{
  "positions": "rope",
  "bias": "none",
  "parallel_block": false,
  "lr_head": 0.00895
}
Each number is 200 + 40 x the weight over its row's rms, rounded and kept within 0 to 999. Layers, rows and columns count from 0. The size before them is the row's rms in percent of the matrix's.

# v: layer 4 attention value, 256x256, rms 0.064, rows 36-60, columns 64-127
# o: layer 4 attention output (transposed), 256x256, rms 0.236, rows 36-59, columns 64-127
v36,102,140,184,253,181,72,240,174,207,196,161,201,108,169,206,204,255,232,242,247,150,160,189,139,146,278,171,203,256,141,147,210,164,215,194,251,280,171,207,207,182,175,205,209,249,276,213,162,173,194,246,240,190,220,211,243,223,199,170,204,204,197,150,183,225
o36,100,205,143,204,224,205,186,208,251,261,255,127,249,200,169,185,276,238,185,142,207,221,251,161,187,228,99,272,234,195,188,239,207,258,230,246,208,194,193,205,226,197,193,157,246,231,236,146,186,226,202,156,180,190,206,235,239,243,193,217,183,177,230,195,229
v37,097,215,146,263,175,161,205,214,218,197,217,178,152,220,184,127,212,204,193,122,153,130,224,224,183,221,216,257,224,247,130,188,205,224,161,262,225,191,187,173,215,205,291,203,271,91,292,165,136,251,219,175,293,142,198,204,167,157,229,205,208,140,184,140,166
o37,102,230,115,252,215,161,236,190,210,141,214,168,171,224,193,244,184,180,237,191,185,121,192,218,197,181,230,188,166,240,191,216,205,248,204,218,197,102,170,179,251,224,194,209,165,166,223,202,202,236,190,214,266,208,215,317,211,262,142,221,133,165,256,157,198
v38,096,207,167,167,267,231,208,191,124,231,252,185,279,283,208,236,88,201,184,214,217,167,191,257,221,308,199,206,168,261,201,137,167,198,170,207,163,190,196,209,191,159,246,179,202,169,148,124,181,194,195,185,211,239,151,230,164,218,165,222,173,267,307,181,212
o38,098,115,269,201,238,138,188,225,196,208,243,235,180,202,189,245,226,97,245,188,252,235,248,137,212,257,182,202,223,195,183,162,234,190,211,152,148,162,199,208,209,250,155,93,168,231,272,193,184,178,200,249,244,215,162,182,286,293,233,116,226,181,223,222,178
v39,103,210,238,160,281,241,120,221,188,210,109,231,289,213,225,136,156,178,144,191,260,180,238,199,157,216,169,192,148,105,254,177,200,201,221,191,145,251,140,107,179,191,226,148,181,238,120,205,255,149,162,206,251,180,154,204,244,229,199,232,172,220,206,191,145
o39,099,129,221,236,195,181,272,203,201,198,221,230,158,252,178,224,194,204,249,223,253,254,145,176,122,117,140,225,218,213,245,200,180,284,125,201,251,140,206,217,262,154,255,256,220,214,238,186,136,198,233,202,164,255,117,166,118,155,260,206,188,230,213,266,145
v40,094,197,230,216,183,186,237,229,230,220,197,194,135,188,184,204,162,167,193,223,151,191,241,204,204,239,209,160,152,197,326,238,225,245,231,221,251,84,182,235,253,191,229,212,127,263,120,161,196,215,202,177,189,182,143,223,141,215,195,240,171,209,229,119,196
o40,103,160,208,184,247,239,203,232,220,143,250,168,184,200,148,179,190,196,193,184,209,202,197,250,223,167,183,237,243,203,227,229,182,201,208,198,218,233,173,149,188,221,178,186,191,166,242,197,157,82,231,204,117,201,156,129,214,193,228,206,272,239,278,224,163
v41,095,103,222,186,237,151,198,182,223,141,187,231,164,152,147,239,237,172,208,202,190,224,158,187,234,175,181,259,273,202,212,198,166,124,152,189,304,218,169,266,138,204,90,219,194,131,213,215,150,231,177,180,233,220,215,207,227,200,225,176,170,149,267,147,264
o41,098,207,154,231,179,199,149,242,151,192,171,188,149,177,230,209,142,213,202,174,197,165,219,281,142,238,167,182,133,256,210,164,229,160,271,214,138,159,175,176,234,223,124,233,225,271,169,233,243,193,216,245,252,200,266,308,145,259,167,277,237,173,116,235,156
v42,102,220,254,253,172,183,103,166,203,115,196,133,172,154,122,234,220,259,180,233,153,133,203,185,262,221,164,186,288,216,236,235,194,183,212,256,255,140,246,156,207,155,124,155,259,216,202,248,167,222,168,160,243,216,231,210,167,279,245,175,199,243,184,146,238
o42,104,203,207,206,197,177,206,234,141,236,142,209,240,182,230,211,200,216,209,195,178,231,271,234,167,264,185,172,206,244,209,215,253,157,216,146,248,192,208,138,186,232,165,272,215,177,188,246,319,169,174,221,195,139,149,230,204,223,173,170,230,203,173,193,232
v43,111,231,231,184,122,202,206,202,229,166,207,209,144,184,161,221,240,230,180,158,83,153,204,174,193,273,182,238,233,217,115,184,177,146,203,198,186,197,236,247,200,217,177,226,241,208,181,169,178,194,250,252,175,160,242,223,182,164,131,221,210,125,190,168,298
o43,109,258,203,196,253,207,176,265,161,193,239,244,188,120,176,207,276,281,217,174,181,291,167,192,178,221,210,258,221,201,212,259,211,227,245,168,179,233,133,170,208,244,180,150,174,232,182,155,199,222,157,201,207,207,252,204,215,127,210,229,283,189,155,268,265
v44,093,189,233,214,173,167,254,234,227,244,242,177,164,265,221,180,177,208,196,179,116,185,258,181,188,197,203,213,197,156,190,208,206,265,255,187,144,206,216,178,231,191,259,268,231,192,206,228,202,120,200,124,160,206,238,163,272,267,219,245,127,195,159,152,206
o44,097,155,165,170,225,171,112,121,230,162,208,208,173,180,240,213,205,214,229,263,180,238,198,194,208,141,226,166,202,163,227,208,129,139,157,222,147,175,166,161,226,233,213,227,117,271,246,215,149,204,195,255,113,246,179,201,181,205,201,218,191,122,221,198,136
v45,101,177,312,208,178,185,243,166,201,140,205,137,179,181,166,162,306,203,171,200,210,196,181,226,247,211,269,224,163,205,216,168,220,147,136,220,226,200,262,168,184,197,199,153,256,155,179,167,257,264,242,238,219,218,234,135,260,205,173,276,157,239,177,195,170
o45,097,216,211,174,220,180,168,212,196,148,224,199,192,160,118,167,260,222,172,236,205,211,181,198,186,205,179,216,275,196,212,166,235,183,202,185,162,126,165,203,174,211,224,141,151,248,157,240,247,246,150,194,198,209,266,191,192,253,220,243,255,218,164,244,236
v46,096,193,244,180,190,123,212,138,229,179,206,177,120,150,236,199,172,182,139,171,190,126,211,215,291,246,228,202,255,197,169,215,223,159,211,165,241,149,276,247,166,156,179,233,201,136,168,223,188,282,160,252,232,256,243,108,143,176,224,173,138,228,239,222,233
o46,103,226,245,284,144,196,130,204,215,208,260,260,191,159,187,173,147,222,220,270,249,351,229,192,199,228,172,174,214,196,196,189,184,155,178,187,229,185,206,217,193,213,171,222,184,195,145,192,234,179,212,226,190,197,197,213,219,217,187,193,231,294,167,276,187
v47,108,143,181,170,160,209,202,187,212,163,179,210,145,167,200,207,205,196,163,259,146,165,166,137,188,211,192,252,222,239,108,197,137,169,160,211,274,168,196,299,236,163,235,227,212,181,190,224,172,229,203,222,158,204,265,125,202,190,295,228,172,169,186,180,192
o47,101,199,166,215,200,218,205,183,169,176,262,154,145,148,185,183,236,280,188,248,141,149,214,192,109,246,180,219,266,216,281,200,187,229,172,211,147,189,142,210,210,183,159,151,170,160,162,218,262,228,149,189,260,194,233,164,291,186,190,239,225,155,162,190,201
v48,096,242,189,153,266,263,230,183,181,180,274,106,270,150,149,175,213,214,212,226,191,268,202,134,198,175,215,231,142,180,278,271,201,259,294,227,226,227,151,228,279,236,186,168,140,205,184,171,198,176,198,152,150,206,95,192,183,139,233,213,144,168,191,192,252
o48,100,198,237,185,256,271,192,186,152,240,172,208,186,189,223,176,163,199,217,166,214,159,187,255,194,105,209,194,266,253,188,245,243,183,183,220,181,178,176,185,234,157,254,175,208,150,226,154,225,221,213,202,190,112,182,186,188,188,219,153,196,169,245,156,190
v49,098,253,245,250,157,167,210,181,195,223,247,212,177,200,182,192,185,169,228,259,220,189,173,159,155,114,258,262,220,195,218,181,179,219,193,102,238,127,237,231,162,225,187,249,199,184,157,198,229,240,177,210,250,208,198,211,187,211,209,234,154,105,229,236,252
o49,104,237,249,179,167,249,147,291,215,188,211,184,217,123,139,164,159,221,183,206,173,151,135,182,146,94,160,215,212,217,167,215,128,125,217,261,168,171,168,154,153,206,170,221,223,218,224,182,264,219,203,262,215,210,190,189,217,156,204,191,207,220,156,191,222
v50,091,188,168,162,277,209,173,136,138,188,282,145,241,239,210,155,198,156,137,254,212,147,239,233,193,206,192,200,221,166,238,197,133,259,185,174,161,185,239,266,207,169,240,225,147,222,154,269,214,256,235,200,238,168,182,174,186,202,168,146,234,162,112,202,207
o50,098,156,237,142,279,216,195,170,191,175,176,216,228,182,205,228,169,156,230,252,178,309,228,210,208,244,164,172,238,224,158,116,166,222,192,168,190,157,202,212,229,225,190,220,254,246,226,144,178,179,188,235,172,218,178,143,253,183,204,128,188,210,213,137,200
v51,093,104,166,138,191,153,159,192,255,210,204,173,129,241,211,142,226,229,222,209,221,209,228,120,166,277,181,184,308,237,211,193,196,233,202,227,170,222,267,208,213,245,216,232,238,182,155,205,208,182,185,177,238,181,134,288,149,205,254,263,162,179,223,202,277
o51,097,219,123,162,214,147,131,223,187,288,156,195,209,178,139,265,255,228,242,140,179,211,269,255,273,243,170,247,190,178,216,129,168,202,207,228,217,208,142,224,248,220,211,197,232,182,194,146,211,132,201,243,203,255,275,162,178,194,257,214,175,164,155,239,167
v52,087,158,191,166,187,186,201,127,223,160,177,216,186,207,180,270,268,236,200,196,184,208,175,164,143,207,283,191,260,189,230,177,223,207,133,213,170,221,196,218,164,166,247,210,259,242,181,213,160,182,153,209,214,311,314,226,199,151,142,231,204,212,169,235,192
o52,098,156,226,179,240,134,174,184,198,236,176,149,191,234,174,150,181,255,227,92,164,177,245,184,157,218,201,176,216,167,228,256,215,176,217,196,222,231,224,176,229,207,184,192,203,215,154,230,110,120,201,208,253,139,145,153,207,178,203,225,192,247,184,228,208
v53,098,226,282,255,203,214,178,140,258,208,215,191,166,179,142,236,155,198,260,189,206,159,198,223,156,214,249,161,225,219,166,127,227,210,273,173,197,228,273,200,196,234,146,207,219,202,237,250,143,131,239,203,261,171,241,203,288,152,143,135,210,141,219,175,122
o53,101,188,181,261,233,213,119,197,251,178,216,256,201,204,208,244,270,230,164,171,202,198,96,211,149,214,153,242,189,165,140,268,190,120,217,227,162,199,194,172,153,182,162,243,115,160,233,235,252,165,269,174,171,246,241,154,179,270,234,260,204,263,136,250,221
v54,098,164,176,258,209,181,242,190,237,205,250,222,141,190,230,249,206,222,144,205,204,228,176,176,180,131,282,237,172,256,208,214,188,216,204,197,186,136,229,242,241,212,245,250,241,220,177,188,174,284,106,181,270,204,309,214,164,259,253,225,150,222,101,198,240
o54,099,210,229,117,206,198,112,264,155,192,180,242,202,215,255,174,231,260,186,204,206,237,155,216,242,167,186,239,141,164,243,183,277,127,173,250,261,186,164,178,150,258,184,166,196,202,223,226,197,171,189,199,222,230,224,243,231,138,206,226,181,174,194,252,224
v55,090,260,179,269,140,221,159,203,228,136,192,208,137,222,258,162,183,215,176,235,182,255,219,139,241,235,187,211,205,244,199,121,178,217,256,250,256,256,217,164,199,177,260,261,277,160,190,230,140,161,162,281,214,182,199,156,216,182,164,223,171,159,167,232,166
o55,096,179,181,223,198,231,235,154,199,199,211,252,188,235,137,183,235,196,226,164,168,201,168,225,284,267,198,215,242,269,168,257,186,213,197,249,170,197,173,240,167,205,186,157,124,181,205,231,246,253,215,173,251,213,197,223,162,146,245,180,230,196,243,103,238
v56,095,215,175,210,261,216,271,153,262,143,179,233,201,257,248,209,242,225,118,192,195,196,260,217,180,198,175,190,248,166,215,187,224,143,242,231,209,221,229,191,174,168,185,264,149,190,229,221,166,214,171,280,242,197,185,246,260,198,227,188,208,206,160,153,145
o56,101,215,190,228,167,196,190,241,195,211,180,226,201,201,186,162,151,218,225,144,167,196,187,239,255,248,142,217,173,201,193,135,109,183,135,138,215,218,255,136,191,201,212,107,240,215,142,208,186,172,211,176,238,216,149,245,175,173,177,194,266,179,211,171,266
v57,099,191,173,167,176,213,145,256,250,164,208,239,156,221,183,183,273,192,239,165,159,229,207,219,246,171,188,219,254,148,201,220,260,196,147,248,130,154,164,249,186,184,265,184,250,194,212,222,194,110,215,226,250,72,238,208,161,244,161,150,175,149,179,146,223
o57,106,162,209,178,247,186,216,173,271,196,170,202,237,203,196,195,209,196,203,279,242,159,179,173,133,223,183,215,140,183,137,262,224,213,187,210,213,194,242,150,255,261,176,163,226,198,202,209,129,267,147,163,201,170,231,185,184,231,114,235,208,155,185,221,221
v58,096,230,247,144,151,143,176,137,195,202,179,210,233,241,203,214,210,269,244,144,224,184,253,161,219,215,164,270,263,198,173,204,221,261,129,189,209,262,168,104,168,206,146,216,177,221,190,145,132,103,172,175,303,239,152,154,206,260,169,181,241,193,207,147,228
o58,105,197,138,269,204,257,161,231,203,239,225,167,158,210,176,215,181,249,208,264,177,204,175,201,203,146,258,254,201,197,226,232,199,189,158,168,204,160,209,204,291,210,179,170,241,240,145,240,165,208,178,208,135,188,192,207,203,176,211,119,251,174,201,188,181
v59,096,231,132,122,169,212,193,158,248,214,212,120,268,177,248,235,172,226,164,211,220,186,199,227,184,206,255,149,203,192,281,167,141,196,246,190,157,233,194,184,242,199,220,187,175,211,176,139,225,167,224,192,231,204,178,166,206,188,286,211,217,188,200,173,210
o59,099,231,213,185,180,185,155,214,210,258,158,176,166,192,158,133,136,147,153,185,192,230,203,159,167,257,262,203,232,216,181,248,189,218,198,212,166,161,228,150,250,180,247,277,228,191,185,195,263,196,211,237,140,228,242,212,196,255,176,203,189,181,177,174,217
v60,092,230,170,149,194,258,141,147,238,169,202,177,125,197,204,221,225,189,246,195,199,97,265,186,199,143,196,181,166,242,162,152,186,169,130,165,190,164,236,193,131,231,160,205,273,190,240,228,112,154,178,159,164,151,212,214,232,188,255,179,227,216,177,271,112